config.yaml
n_layer: 19
d_model: 128
n_head: 4
n_kv_head: 4
head_dim: 32
d_mlp: 512
vocab_size: 1024
activation: "quick_gelu"
norm: "layernorm"
norm_place: "pre"
norm_eps: 1e-05
positions: "learned"
qk_norm: false
attn_scale: 0.177
bias: "all"
tie_embeddings: true
parallel_block: true
init: "normal"
init_std_qkv: 0.0562
init_std_o: 0.0697
init_std_up: 0.0804
init_std_down: 0.0804
optimizer: "soap_variant"
lr: 0.00671
weight_decay: 0.0
lr_head: 0.00719
grad_clip: 1.0
warmup_steps: 200
schedule: "wsd"
decay_fraction: 1.0
decay_shape: "linear"
final_lr_fraction: 0.0
batch_tokens: [32768, 65536, 131072]
seq_len: 1024
doc_mask: true
train_tokens: 283700000
steps: 4575
dataset: "wikipedia_en"
Each number is 500 + 50 x the weight over its row's rms, rounded and kept within 0 to 999. Layers, rows and columns count from 0. Numbers have three digits each. The size before them is the row's rms in percent of the matrix's.

# down: layer 15 MLP down (transposed), 512x128, rms 0.0803, rows 394-446, columns 0-127
# up: layer 15 MLP up, 512x128, rms 0.0806, rows 395-446, columns 0-127
down394 098:576434477483488454493550472511484506486531439510490457468530516479554466414540457397568546480474548481502472481452568523532551555445549516493420569440486370613536481466576452552517469587474529506510500506434564488525442476592455455490555572430602479522491522538377528549476546423583445613484504609426515525502554444505575479545528516488486493493513393550528448540433451515518544459542
up395 102:498481502465556500556515425424431546524465486513554585486531513539487520491518435554457440479449469540474523518492474457485486609421516532526547443474537533461620524456484492527531572496465465496467566440530507499593548490471600398425509474620583491510429484499570438476544535499472578568578517480441479530414565491486520513557426423495441480459454589457571452432561502424586527449601
down395 106:541549519550462513561412473542427500509454504499550469539464538450523473451475513494454510478520520517412533498508545547536467457512475452473469520559538473484505561462434426540439533534507483531527475555466539508560526538526453513431568584496528470443475495503564497489552515589378498469418488574571466500415537395429346454603614611451463541452526460578546504559494551509507377573516
up396 099:531465535461529488598524567475471541513451620567522474452410502538508540538513498444545451571478456499546487481515498409445473422409479524478487531560453519446554392487564450471419586534545492576496490447515512427516515529411462508549462489531533510482521518445453537536382402540403522451418499393501476578479444484362481472493535533501464536472490501504606552494445466532429441533546
down396 108:452471479511479485528486452508611480536503488421566530486462465540471557469525494414474427501515405573591505562505357482481540509505530502431472543454390538510453563490424476514590492427491470567511509477487436479494501511494395464448488495515526500530353563519472518405456447579510489509498484525504493545482488578470519569521493455486503481606442490585453458516584425374482596568480
up397 106:589425570508543512441362499469503524513477486527520514472515438535476513580402456503496468524490501396527489521399539499564480560545470445446481566514503594570597518529432492505419619548451536530507506558558498470483512491513597444482567482569371515454527412561523484579469458460438436485519545507494523536441513504519431386548513517454448488474455504427529471439526552501530446417464
down397 114:537546546550668522534551586521501386512462409540572507566463515537478548530410538507474417527507463443476601504492485519592481538444493493569607533555489532460484512469490493456503584488461476410493533493540518421542504451490567449506583461497424474426606487556513500583495479541480451459520492540499508582482481500495543458554499480492551503594460429436477510440533384488406563486501
up398 104:559500574523503557477580492438455451513500545517498527448507502469501484509473483492570528598528417456571467514507539520439548510514485532617509498556411460578436457476544470551473577484501591553488631559560480494501469595447501430478457397527494512506480602526555392436497617557537544425505495516517475544482504497523542573411550519554526472486411585559416530478443515507420470442501
down398 103:491482541566581455562418363477512466472440572435615537511411473588466408505500546508511455518584561529502478439479416421487534517466480507421524475519499522536459530432484532500472577496528464575602454523420528523584615422509438502535455531509531482481392530481438487451493533519450537527506478451542533499512475386479551478545494435465544604560538473527496504499520530575576446478525
up399 095:544478479596492506593535525459570462524411473452508507434445536531566529528556475586605499436445538399468432511563488583547475451460575462482463491441532563522479433497523526472489496509490502507549422506548443490494605535440612574497479532556512501488481472526532609478481529441572499502503471460517484435480574580477506415519526576454524469522467417423422488534537504641495535388496
down399 097:400557529481460465416563494572472525545552534475448443548535428537542541500527456546440468528470486541514628441499548535405431621526591502481470543458433531499469655468486522504423495432504477573560501484425531466516483463533512468438471479553474480627435476491523500477502497489535562513541432511560357451503441504546427492493537564484492448562469548484480516451570511400512480489466
up400 103:524588517490606477540521537417541477525414417598570555547584454433510557507520519476542466546549491485533547542533544559478507524520531472535424505573490540584574511593608591492528481582473526530555487530501505458508477445511547576456439519490492492490558452458541579456570410536519390452538584555432502441471577605579491458482561479490549536568478537528518526461477432480538517445530
down400 100:491436468610592575498493557571512512469491505430472508523497507504589409428550549476554556566440503469503508434426536543522454506422517515500403510529567486386484398457391506517510414419538490518521461496455523476523493444422501404461566477471394419410481504519546516419501484465476561565517512443471486553408521456507456561522529488452487561480502398512441538480578453474542440478497
up401 099:497472494605455456469568480441366532488456471538516485519556395520555550537536547505525545504426606527495496544490439596502586517544475490545559516412532482446579395429472513443439588493453441535567543452503458576444611507521532434528533525510527570513469542492552490562548402513515495472532509522464513493444555533596480467390421487528461494508441502519477511569536414472446551516551
down401 097:522536520481476523511517501513472489426522442513398499510494502489526462577560532458486535484565492448553499598584533461545523479473502452429555522534461509533462451549460570430472385490597521422570450424503516436451383543529408448434489489531503533522551476568533585526448519419496582538558452500554413510481379527452461437496470449587452512447453459530529579574508587405549506523471
up402 104:562583486510512506519550444429457433475515434536399429493445550472534561511565541476573489518426555383506457437463473505483592409462596543485533407546376451514487472557489509484554490492453470508617465444537505448490471536536573485524406480484518445512532475429498410422485491472407479513528501497450453469491470456479504549555554468569498465539491598412566571427505543562535489559500
down402 098:418546473502558383465530450425465444519496489490472532552426488531462417575477487481385479508528455504524395572506527530570480501497531468620463588526456619432508499519488576506495503475552499513460505522507483473427523475457542502523535423465507459418528481494514539603451514529541534485611528499513534532462459571479473412544341506461560479585510449556452529517447522462452425556417
up403 106:545689498498518536494538426538499551601435535632486555541474465491462493567530488436478515573565553556439429508475502517483562524463456397519577374558493525516432539481493507460544541546469595539569551588572542491483592487531495567545516435523551536518509482495574531438507507536573417484541473521485501477547566548477530511472557438561554534477505548539479553487551548533507572527502
down403 099:499491492568567448472534466485555501563625470513634494395551527510498407519486511569473481575501490482582519493548520455566447464512438540524476587573538544457594450460580555611470493490452421483398487516477457487406463456456492501525537499476530539490507463433490538623520504507535600536509512461466547476524532430395454568527514585496518575517541501623519541496435488509498512532493
up404 100:515560534391448425454534452427481472483450528601580483612431454429516581587458478406514417410473513463522495482520520499474530616491391422494487338538488451475515593475484565529545504440505465540465510459507492528471522531527515518500493509391475508498463466453479455522524497535576470428529589489458556460525493493583532450510450469500507507551508464599521473543580432512497461428482
down404 096:513509509561509478461492576632522444474544509479439524459518502526472450493563387499522500566471530482547468496531557445421498466388546394395337600499544520618463486489519500479419574402502488472440550464531491347440512499524469443478504464449491449532525479499503494514484455513521523582555443522462493493511449482466510531472502401581535467512531467488476474429567516509586523549531
up405 105:427430502403483523475523479410462529481528505498487490592426504532432397523495449503433526475514518492399482430506503479401399483526454414577419472528442485509475511479572441487519474440471461513464514454469531439392588486486417509537509501433478487428478522568486555508435528510528418446443542480489483514568469433521431509378397486520614487522466524493520494388445464571472428525526
down405 105:521521508556514545452549578600546590483484491508523472526511511464473483524513501403483537437481474510491434410403461511529494568517525498608459544461580476491489501481533438533484483538591448544444465497497515617469516533464429397446530423479462489602503501467464504490562474498496460524669463489482512548524604546455487490534566473413442445520551488520435533458571511557373528605484
up406 118:496479471480494488442492419437467478478495491493522489510471538463521479486450576545532427534460467511497409484448465557428410497430500434466468464418489421479606430440505485460493444439528510451502398443453416427496397514474487451537446402400518418427458476481516547570536557417457432456442460458397455475429442524408540488525401423486532482535508470470509504506462540402460506572478
down406 093:476520493425504476441468536454501342534598412463495395421585448459385496475589477505477463420473497445453366493466465452468595465561507571531402512574504523554492513521505490492488484546570428557418482504473562488485488536462517537533474564569420487509492505509495499516514515468466521560535544464457451505462580520613487523474476563514419497528476577460515485527473455581554512423561
up407 095:509515522561494507554449526443404514439580489496542580418554538504590455453418567501545489482471503462572473498540582508492601507499514386503604493458546580574521538490401515594487516463416557571464516461502518545485539548457444514557427469587455487537479548526544474488495520462535513431476484444514522494518536456521544448464390458401460464426494506583559540572536490602510512596538
down407 098:433443522510606417512613494530432500622510502443472480617482536461439480442524506501543513445475440543522474450573481537542469490588467644592500533489509369453505487510473523412531504536489557413421462516411532533416482529552576482447468493523494505529472463509507454559526560512470521464514410589509444512503457551487468467489579514587495556540532530524487501541466467456537529461390
up408 093:397525509451440536480579486458630516443494530528479423422473535409484564547531567622474528498549481484552523467504462524544500542536477493539526482459467484479602496581435500528442474470449538490652504502471399464597508541445455519473550540479461456464528531471368536480427544426546537510402451486464506547492438546514467502479461550510464548569485491431550529399538527483415512489556
down408 104:428464531406537494470540449451578521449506463496535568589518408448530540602460562501597480554497487427526526400431507521534593464464523488510399464527515534468574479547490507570597434454519647510526451518480559576539555544454406472485449443516452514405565489498514400420508544498480493477505468456511517433556504533499462513525488456492550532488580566531399549541512428524504516496542
up409 097:430564542528459485519520529493447493462395513540415545418584462468375596584517465540537537550507554511476503491439601558429490556487565543536501480576422417598529532475555414445554484526459493489476501521577524498499526567465539521530550485589474478552508422479531521531362443472458444433519579473467530433446462443504430496527396518489474449511498482506493519583458539486465539424470
down409 102:543426457523516539470404545492443438461489471520506440525533518540455405554429582477439402488498447555538539553444484441481503533576554524436432493522461525489383501501529505495519575504547421452508483534528426545514529479502533502534538388460490635505519509501511519484511538594493563434537541481429431498397544513406464507485580494562568519593453435461614517567506453459413476539527
up410 109:521453440475560470522521491516555433538525480574588464458507536546526515507430494473545547508608505506558534480425478441467441520485479464405533485469513468639507467468573482504493549486545442517498484600493510487463581553489516432492488542508423502481368512370561439558572490536463473423460550529523502469529591545514508582432483491409501512508568525668496525470430512515420537441460
down410 111:454444554528378568575498502431389474595460533551516496544553487447529497494523510509576467576417522533469500604526527516468478505449436525511486488560483508490632491523411456597588512519509553534488513473583466600522486512481527489495516476574565543528548479521426524461439497558525449544503475474485584468574512491489467436641538590506450501515368572490499441507513568534498457501542
up411 101:538591433485467544530455556357491502507442566533510437437469534391565425432542435516511458566532449524516464501476442516464456565484476376457473578560484476580465490464554453488515441555524494491474469452546472367485453484500510513600515445445460521487434526411550501485530433563445450498505460435527394499540555520494472596481505467548476480464493454420592532400472558512519473519497
down411 102:497523452483515420391584466469440500502471455607516534441529470490395543560511589514639517472506426483526498481485485476513457585503603502521525443576512535489494494505450493532582504422497594404490499544426456556493535546533435469460540464469527560465553511469539509626430534440563599493509507434547516527546411439539574444570495576567575554494478454505493539488533474538541493478550
up412 099:526546465424553462554372426499507581481485522520452512465500457484397572489477473464448531495417478462558460628512428517490482494513452600454532535454383556517570483416533445423475510534434567417493501492597421398456502520408483610490476509508509471522471516448592430457474496532502548488434640466524518495512480568528468547501517453544493484521460447460487458532540453469517541542507
down412 097:479477453534630543499450513533532483542493487498571459554522418525574513499461388456484527469575502523501566411454467601582490502414566444529423461540459465455595547530445406528497453495458562550442525483518618490491481490472552418564485498490433520489530513437469519401578485486435462406467500502505463550489524505529456416489511612416486452423492404564548500537477479538542445494459
up413 090:560509571457542508503377489430479541351529473545528522576554485595476464550407531549536584532423493497469447466427530486502538444473524520457570498472494475494496491538512475492491532569593496521565550495533498451546505547483531523554588548496538587563528457511533430540467545516523430537515442550578469537421485600568420497515546615487597529498521510519543387469491486475610466554471
down413 100:520484435433528502563555509462531431558502468461437516568492448542484516472438439400532422494478588486526473571507475511536471475528564427518342551489570521572526562523529475519526470477491492530503473423543525514487524610352453544507584507466590492486425455535510547543535510502560504502495519461624545440519470583480513501416498480540428458357460448490520513539439484425447554509497
up414 101:513402416493534481477442572568498551407467461551547524411467491478494514559427483451487481452525481469552473443539409471564403446432433485481579493486439488506493538429446446390465539457411465434510499416480476533539523498518501553494477397433468501463490522479535526613501456568502510547502627523473457518520442502509472502429550447357479380527504428530544523499453488442502448531470
down414 095:510468551475656458519471515563455462599568484452528514482477437495531401551531445451505589571527476459580440542578548563512540486520446517445504487474449435460536474532495360481587415387532416468515491536480547468500452512518499516503515533462408470571480448515466469469485503466481477597492520467497558525492486488525462480503415538547593513454527559404404483513445484487469480368462
up415 098:512483484377542430462527556414462550468444546574564452551468631490451474508569409466495609508378509512484548497464502466478504445536395547506455515444507518483506493511502492450526504548368462543483511501509478630498471495417477538429498541586554514456531508472424520533511497481480529493491472517476475564485436578481437423491491465459422538471389424505569408543446504585469484486533
down415 103:491490567457526506475491506470523484437498484465516511535398521505399565474588471519471555504450564515598537538569472464469618465475538503522522549605457564567490571600508575563510480497499461493380441521531569454503498456533392514446502479497482496519524486625456503474481561481492422447475505418490429501524472496616477487534493484465485503623575565591472540558384446468461541523483
up416 106:535466536494547459573437452572474511462553433555547485604561523517558419529616454424584500491459492470466562522506476540524495442598501510528502433521529436581452497489539441550542523511528568571546560456573507463559539404479553432510506552552510421542436526525464543531425588452531510459503514529527550571501583521550540526552515491479469441634573534554501576455610473490473429496474
down416 108:519584481443509506478451572486506478397441507539594443450542616379500453485408517505511342501556573549571484466426416543536490527548498561497503532511596521444459468541427467537448504506524547458458436494484535467527581502495470547456419427452535493532525526503522592494525485514484408470558452454508533524444460489525478496439530472440470560431556490407509424487523517503551546421593
up417 095:525490465560523621433529471508463499468458497511507504411535549562468528455476554393571523494563499440533585457546449492359493410412461502431488575586493456517537445510474419449438531501531560472526584482444480481554516525543421533566479449534474510548476473396572568504540505462458529471489483572528489511501461511517425498438587427609507552524463581530451467514474548538504589512591
down417 093:521532632475527515544471507549434457615472478456570467554482492588538543518377490597512529492386551492512487517560518537555540448564498540435492497501482555428454520443615572454493548486567530420474492512581562371391460481523489450488498484449498567478547471494493456428417489531535526479503555491540474616529457520497542524504435505488427508506540491472552599500550596475523462505480
up418 098:547497581446462455494557543541531419516370532544442444478407521518530480592435486440511487591510502435431526517462515479558625526523455432450598417484493510576396553495529476512451519458407457535482463465527479503442534422605557486483513466532496447447519536470602514449544519504570503451490487522435461512417540463532432408407478468538514438499486518441448502449471565468466439522449
down418 094:539504407572466525535463430483471594503582429533404456477413431470539535530593519532530523461619502552542432457538481492521516433468488539592459422506456523536537390454473587495476485566498483454525512577487430443458479598492433490425537526477454547465478604464521448567478467517555389537561502534465457569526508548484484464555470575492455564593475467536545583517468430511497488522513
up419 098:547490546517400491440489412496478593505542383491544523419429459444491483516427488586473528525407590488561475520466536441527519581489453550608499449529450512496556417485505500537433518463559505434577500551501553481493419460488456541536468567519512496535583596451378493480429578529583482535488518400493521523470478555503521534478528534546582524622550489540479462485481498460449589515458
down419 100:481524540567437434349459565471508433539545498464480463546506478420488482535487511517492506606561490539546563520448490501494419471455560576544466508500445454433433454562530518500468469538373508487505481580570502534511558402526577462434483516452449471557453417585562458497493397503464459496477547536416509514506467553469520594551521529519554442420443408531514454497546607572547473534496
up420 102:523564409463462414504466535524519544522529594479449506557481529576475490470526435539576552532506568525571523543506521543466559562482479484515552611460432500529531509496384491576496572498490496549624504595523509429530543556518464644499469479493476585498552419438468462495514480504500483448511637510538503512500529418471503453531455497514566529586418535483558454495532472442439605411509
down420 108:500437609482594519468516396584482543576527553468505619442526548417507481480435438480438501541544618456560467528474541545485553425470526447510498591534573514448546486583531489518503504492501538577498535578541482427402518525504515515514417528521547566517521456445509533502544529583518465573568446466487551488411536489445475560471419453493502496427444521381543472547516511591488568480480
up421 094:574478498476412477458457609576517521515495498473450525485543435561485502463450437439510505454472503507387392460507457397406514455547506426502477481391601484561439509422480553404523462477467477478484557382547440490396471530526574452523456595434382506503494504471517499473476437552539463457446458503415538535452530413511511510504512437552409486547517537494441532517515485520485532547470
down421 093:540511587499436411475487506548528525438530545545501483539484392468570519482530488508570590510514497567462458522494491462539528442454545513510520459463464509515411561462586517559451528498470462534457468595427513470605491486530498537488494555507447485531528494608536481496440588374461525618468527542552460494536552565612556519570487551507479335489469429521489583519397476503562459476493
up422 102:589442479474531474465498460468506459437524465567616431429444392436476495509609455433580456459462516456541400560492528458418554453460500565516485507468422500571554546496490491422529489490468535478485472481477536542491492459470472521448465444580403407535506529485524545473435563523511458514537528492433505444470507563467473567547535500615456354487502367469480456505464586493516453544488
down422 110:512523430410471565601491585474491509509473352482514459514561523526467415453474432501504531503572521460475509449495534563426538451521500462499436508499539554546499651463546499481505574523491466551470552576457444549494507556490517425557553443484513516400525525547567546464517461477543493604462465518493452495411555426549557429538619482498440443522503521433484420569446525490476549572574
up423 100:419535445439598462464489557519530591437384466382527647485505471480463461517450488485478502508542536649469558503601475487518492500426583508470540486549554497491520483473481423519464507513547563440512526543549557485478547563470425503551533506456464566513516450506517517473531495488387533406467532554584508530531563574545574529465477443433519528606485492471523552434444534502524556494572
down423 093:548486509513477465542564459367468513522595567568484429487554566457503468425620459530551463520545502483539463476507498520457667446544401507435491513489469484461486502526514606466461587510534505484496536508425502529494451477411576501491461461500531484519479583589446590458434476537475580515522486435472428515551447496477410474417530497444512489594509574483435461534429529555525493446437
up424 096:481498480539404491439564468437427452547455443514435509543479450519461526448565502495459492506520460486567490464465507573503568492542415509438402492538481502544439586443480459527449482535505504443571479485508473556515475606547391472512530465550423598460493526406422545490462531519500595484486556583515522497414509465511531486560486389463500354583451520504545469612439493502505429417529
down424 107:432497522511367501471516543518521520535525560434539400630551521503531588455530457471481524597488461487525462494537458477530514463488457548516535601481522451524518529557408499565545515466507420491502560472375520480590557643443525544524522463547518485448529489482449482444541513534493481582576495494526498491438567511478419547416475534524585463553435460438556485518511563481599574454425
up425 098:512458531464546423487483458508493546488507462519501522637429506475596548515511444465463534428447568464518542522531520537487614467444550473553557452516486560554506506469518499519458554491357478494532518592490571473504431437590469433472485452481415546611577545448455512553529536544469500447525519476498534445440585518493468459491545541490516559428525349463556553456551488491386508461580
down425 094:437534435521570555515449484446495446491581482449545501473462544552449499454528468509491550576449569508481451402475450511501559460413403481459478510404353531522497488530486416448402504523597487530506479524483435451451568517502557505526547479450602512535440520541515465606464475465483517529465506479461523513572422478556518473649529509545423392488521534520486472471631470524528511555504
up426 096:529469528487567559423408446486426406549418522472496397449441465512512408546579501432471563500469457461395464484431420513435520473455492535520597434567415432559496525522408468503547443499473509532507545471496471473462476496446490386498430471518468588407534463480500462509458494452544462537420444439551481577427430496541517428534463501543497524409462506423528495526444475536502446511435
down426 093:491505445533425489533612491491454504411566555474486554528472478503453586489488517574483464482374513519555559585575485515570488501428503415458469456468517573475489480441547430506463580492506472425503473547474584461472475519522512572469527503514426391613457499472473527427502471532509531382585450575514423476560532501408539502433501476465508428555507490567520433462538493406518570570556
up427 099:433470467459578495401468430474506535442452581566445547561591511472414548454501554471485510525457501512490444492422539532412426455434445557474525495458505471424558509487508563566515552548526617441521408646486504510606463451482500494484612459490468518477531458515483446510484577520443542512509482528453477517525481579591374548495529481471527511499517500490539525555502532372475480537574
down427 102:504489488444443434568560495440497464459563460501616533455476462470468487451470532476517409447602550508466458495467555441526539473614585525522547334532475513541415506491460512473423571506500522496481530555450524482520549548468609576480437490563555539453500544557453552498487385527523506505479519329507501468452477554554550541564553517598529488489502508530454511463486534469444483513568
up428 100:540500564478503486593467521488411454449566519465529517586501439466552506475609595559586412539515512565517524461513460555519555541554550415594436468483479545549516478482520539405473505493543451509577513426461460516426475585477466464496616482502489553553467490466503522484554572500486558556425542478447486457464493419462489490547535526516478613420454631482553451526550537526605454463537
down428 089:538440556557477489437479467457490493523557487566497481453601414541579540588517548404478540541555566461468521464528474508429515462435503430439492543397467527555484544530523439571433499413431523474406497536567527488452560593492503475503492573511518550474610515573424544555491519587488483524448551503444545630491524582475488566569497463502501418490464565459468527507578393506517463523500
up429 099:497480496522485411514499472511559546490490401518402515495512506515511546583391427449483479458443533406481451501426533397459529510581594486417490544483557531481507526493499420466398532476370483485608546505429489507525521493558462443503631482379557506505487529432517446459449477438517499467497490496411519483470488535582475470458509428513518469517526464440493561513425460449464449607564
down429 106:571465389503523571538550410577438499434449522427506494463510440555515511500549480463550446515469546514546500512555490551453438475432326555566547504464524510523494436509426462606565510477484492453390425531486514491438493615527541448489482506584459545510505524534492468526474433558576462548409528448592525511499610506434530517476458531525462492469452506564513518518550533422494490413436
up430 094:517485462481427492539528528480472476408550557568526529496564367448514517558533521480521642480531523518519504425577392394485528517529521489493452452492525480459518433476507519508519522499460569598478485450526531506391476533478518589404525426474518383455517487586512484609518535508489545468532524455512453497465532469423547478537450523488489507404432454410533581416564504493449568548416
down430 100:524354527585478517482441447560506535457557528447385510360472464496523491584466512515455520470596477484548457511535523515538449522493579428487420456454553516367497536521491516535496489528488379457484416504512573458495390406500480418611501520515513508502440538503506539509517510440538472504498544492543541507489395436480492445457551526590437556563469505454456535477489498589545547486489
up431 100:526392503461497506448514563473459502390487507503515416486558434399367484480550474401522571546460393522544438474516472569470471495558474536483502530525534493525427480444452474457422468508413539415388458402402484484534480562464403534446471518451504575533510540474531498500524500480514458415457478496465545461500480415528475585480417517580531494517431570523583500563514543517435484513540
down431 103:476518521478565558580586586514499457387465520422496479443467527487436440464539596442559396472539521508536563426531463482499562505621529537544452591460435570430476544598551536514508452533583552426581524480502548511449451562542502467447487521488452473501484504540429567564535533527386506476436542451505413427450478498502445558458509504441445526559585498493431547487533489451503459509483
up432 098:541481466496525591558496556462506520458516516548562496509498445560512390430551424441637507493429434477536475542564488559556502531440527462500525444461505538454575568506466572515528485535529590592534625532532455452452540460472469603563527490537526481490467472484488609523523471554618542493589523470475433552454504523482580478533578527470512543451479517534628508480447562506415518487554
down432 105:442580462463456502510509501467474446504453439524502505541499545510564486535475667516482449516559479541468516520445552477523601404539479501573581627519570539574560544545513576474445447525523514495477450569554545485687598518502505511469533439495462437458520440465511547460582524455478520436410540467503490575513524531466506510438481471541558395454547566509439524550471514511526483552479
up433 098:519427488525514424521519423495578513466420496557637437500560475536562513401407572557537535492464535428469478513460482530534527454530462545540556465487555550402513453604541497552411552566463562555485459486500545496584465471514487439588443534524512498617535557533551441586541563480409470483463467472529486566477411461542412501485475520525523527559481496444620473454511499470520470499556
down433 104:523474497471498528464550572500495483444562521514473472451408577435538543453480409532526495420564483542534489487591441439522547581469450424517493496390496504560492579511452475404463494520441508512579518568462432554541514487444481515522485375532487533538556560479526412529540494515525618511450478440569541557455461528486537508512494516556453525416356408499544481487525580492570428523401
up434 103:669489430467566615528505463448504510636535544549495463448542467491419468420552518560462573474538544477508422492494512531476488531573525505401461494468459497554523507500466537384501599527493455460472540544458437553570509472501538531486453527508470569575428497492531508456492559606535560455548436427552546504530573587517486397559450456492521534489529443476449509441441458480508480502442
down434 108:396475469481426410490442487479440511526512518439511521362558461566512479598504496431564591458510513498507436443499455514551577426470495502499578582389623475481398479477544530442512413504496517537460474496488572532450452513563497513518507477463516492560504499630498544485558508481483432533512581484497502413537477541483427592432561553408527512485538497543510491473506464489438559481396
up435 106:500496414487489540513503438535549481543565452529482573538602501479472532644524541485527507537523491508512556442401477531522495591504573542609541465492521504566503492548577533557485514445553477519599585497457518483466421463458608479575492489519483529498532461516538544596392513540490459402608515535454528540421522523501445483583497540453560413458502524356485451504465549524437484486505
down435 107:386481515498568433535521535507464536525561512562489444492434487482462500524499530522509466515529506596512553538600558544561433511512395501567541348519509426517424457431516508430665534555470530484488481585459494502492502505511534417476531476516431430422569592484440508472471525492480495488533415486499488480437600386531518559431484585489510430456512474524474566462512480424544512475463
up436 095:454573550476567465522464472488556425500505498459571560683451417483516527421545461529474538545548511504507490565483398512554471512512476503585429472517509487480501561476454518474524570461468470447562536542473480487463427543475551519470474531387494526462522524329512429496523535571377481460536472424408448449496467512547547524453400397519424494477478472449467499498499513520489444456545
down436 084:514424506400403512583480491564427490527472535581460451545481603594485544574506575445511524506403436474548512426453582476470446579521468499402512534468449524584502507587546447502493490508538561544507571538453508494549571507483483558489447503530446527586504392591436437488496531468594503542432517499519618490512532555533521466492574531519627495526455439524493526498521485434499535517514
up437 110:483440551453497490468524390519490444403457423431482550446504456462483496470489422439553480476533441553530458497491519456501439508475488504513480439509453399556523589497542495575436520579551540489492540496503521460548393440485541514479533444493447469489490461467584476504470466462392538461563553485623543472408469411474407518442463468485495442419477541459643405578512454436458509473562
down437 104:505564527450409444448473581527492511532465541490491468517537451555470483523513431386424543519587488559534457527431596500534446529539584538546516534619533452490482411525460485541476572614482512484504489544591460521495467533420545536404483486461435407603631519498486532515492477485528395514546509461499465485517522574454458541572464452488505486439440484490379534487515449510517499535593
up438 100:489554527484453494528521501481395439522461477483459578433601520493501451521433522373492575533489515470470486440433531450436490579509502488565548446507520507569490481432522514501457446579375604550564434531473601503484578503437468470555566565466558550569540487577447429449543451510404416482507487469496375507463462449477500499463463505470516533523582475431523440533536538467525520442417
down438 104:606518489520496454485564614452549621469558551543551488482548476492508507443510535574552502442476518478500468509502384408465493460476558534622528588518524462482559421464442538412524530415498467498518449476440405558552500478576554423512427414538537483467479458541557542515464467430510503528575434435479524602451559441450544515475444431487522475468433495473494575459440453513552522482541
up439 108:555455468468478523467501479518512389480527569535500482481500422420460518478532516415473540515461416472516429468523519495502556466467479516422549453390494472492449418541457482459576422434463443448451458481479518543523476519498488520573481517503371569573497367506338432502590528543535572474455512411532481522458443441478466491502574484454421386414452472441471491458479474523497481536541
down439 097:494515476476513479524480389477400470475521439452435439472515512468449522539513526597483529567457539513426531489576474467567482549466500551491538526455567569539459566426389470508500467547433492560440509439515467381554524567505501476479553518528480389567461593444542527468611438508471461441508488550415453532452529481461556433536564606582428525489530496524523559575429488489438525584534
up440 097:533584426478530442520539503497525474436546510487503499538481397528498491457481451453423524447519567426528619504615522532462538499500519510459396526551497473512489499500466447423449548527527497356538486517504499469630525510457553538457474452474462475534502486521587579435448527382560603436539463484452482546488490586551515430562429441522429472598477519502501516417431477499586550510470
down440 100:488484534575458449468538468410475505541517534539423536462583479486449528590427533598518560559484545529438486589384498400396505511503563546493554521543432544520513556514506519524506389400556481537446483469532485486462461399604497445517589550492445472501580427590427499576453501461419501549511483580426486594467448469532494512460512462491525444502458531516562470497464549499482510463550
up441 102:577461578407532582476544568557562495517494446521537457467510438497546419478536437449532632547472488496527481570450454549438544493535363487543425486416476462562468448451525576469537520470462526481465417464462486556431459531522443545518439496538443553487526424479543551519538546544497531516546510415467467532474472480405569369396485440506475526462533475495435427463487496461526435439443
down441 102:514455515474471539502481489516512514538503436491480604471499630436443523447517524561363471525554423503501425476562557443504455508472524475583543421493520511441575432526518497447492439529546541570523503486546538507554509513515511446493475455382516612461564415538457576445543400552475537539523522647496491554536487512540547541472414434450465446416535454531605469549538525465504522542464
up442 100:533516547401493524471504507408430439510524498455439525569623436535456628511512545577532505494519523510515505554478487516452585597510476475472542528438406582471542589529504444465630526444523535443445538484536523512447491585466412487570527470531525498494484396430425458514466507524472536469476452499408515476559513560474530489522509485533521551567475533559649448460570544527561466457507
down442 099:457431455582462484574523558522500574443499520556513483520453494532495539497532517457484531495548508422599481558559427438540459448508576478524539510567449500525499512524489491516418517537472497468496561496516490507582449609466523394432557478549583534516478472470469454481675521577438480461458518519544440449502472508554527539559587435537532546567510504597453493452520329482503565560562
up443 103:495503512495487534515526398495415504536542463525438554489589387540511439475505515490473558433567558470496487551447475434511464484506486515577438430443530511519499508523468500521442518631518513532501556504514394528491550477433535521562548410485614416458483566533534464374530532513503551419430465468408512421450411550551400472456465572565476527591525479409453491511469468457443506520471
down443 104:528469443466443544549465513612484487534616544527480533565417469450535395477586519590438442500501532468498416442508545551552437557502490465522539488505549477553471563542517426449610524534472487494487513528542468496433579506530550509410485470479480457566472515420444474449366568543509494452524544483479525505579512518491531422504429619596503415476520506544553516563474432609483509492522
up444 097:539521457414491535484481520539403494492450483508463485529451554442439439462515493452522447472444506506507471483559565444625502479497555383586526475500538532510545557418501499568506549431511497439482429498556488485578571435475566450521506599500464550525507346550482427537523470494544500418543482543483561498482509502484528504477420491495558513399420408471644601445505518452497470565540
down444 099:503501495441448495408554474584506575488499458458559606488555497470613561419478490489514548474482450550445567488511492514453563454481440507422567469473465548510583467633520501469530458464518509391558497529531513550447503541530469518476482466446476581518454509473494423568461488516549440464488567519511549633574470436527558465450493577447543524472545450455455498600420507565552616450530
up445 088:541485422508501531503551477404496560543401465499524519501482453559528577448541477524567472481480435467577436428505459474577517470512465368503462522501446467537460444525455419408587463397446481515449554479476453637440526516489604444472573464447542478408506510512513588539519580586539528561560491533561524494534554489523518521495425488445535530364488505469560526446472534493470465477536
down445 096:492594491547440552438497459462471504366435527542499464513439530511471548520520519518451556506428548471459399454442554543438491542553592595478499530510497517488461436451575529450519529462493515459510473541510495397407433489543393529585483470561466504444563504458537470513541447522417532512464456497459497415482514569546532529558422611469487439492491564534433485426653507492527510583513
up446 102:518504544487484563454489535566508503476461602472483408508538598553542570611515505590573585617494515467534404417549533473503606457530561526469568474499522402555434486503532477451498447461510504569529526555504508503482551564399609492546542496492484531469407487582517485594518523606435501502575516564576511425452510507509519480506529606493530422472481528452487551467487507509516555473514
down446 103:435587516542553499546496530429524398543443575444528503568582475543526515531430494434524434453536413474490519629440439469482407525499496443544444506519548365527466500526428377547585485543566549504516418466499543455480484400608501472486536529530509460513447535586537517461571536547509424465474566583510405487452503509518457477444462509456458568540477464513492519463519535456539524456515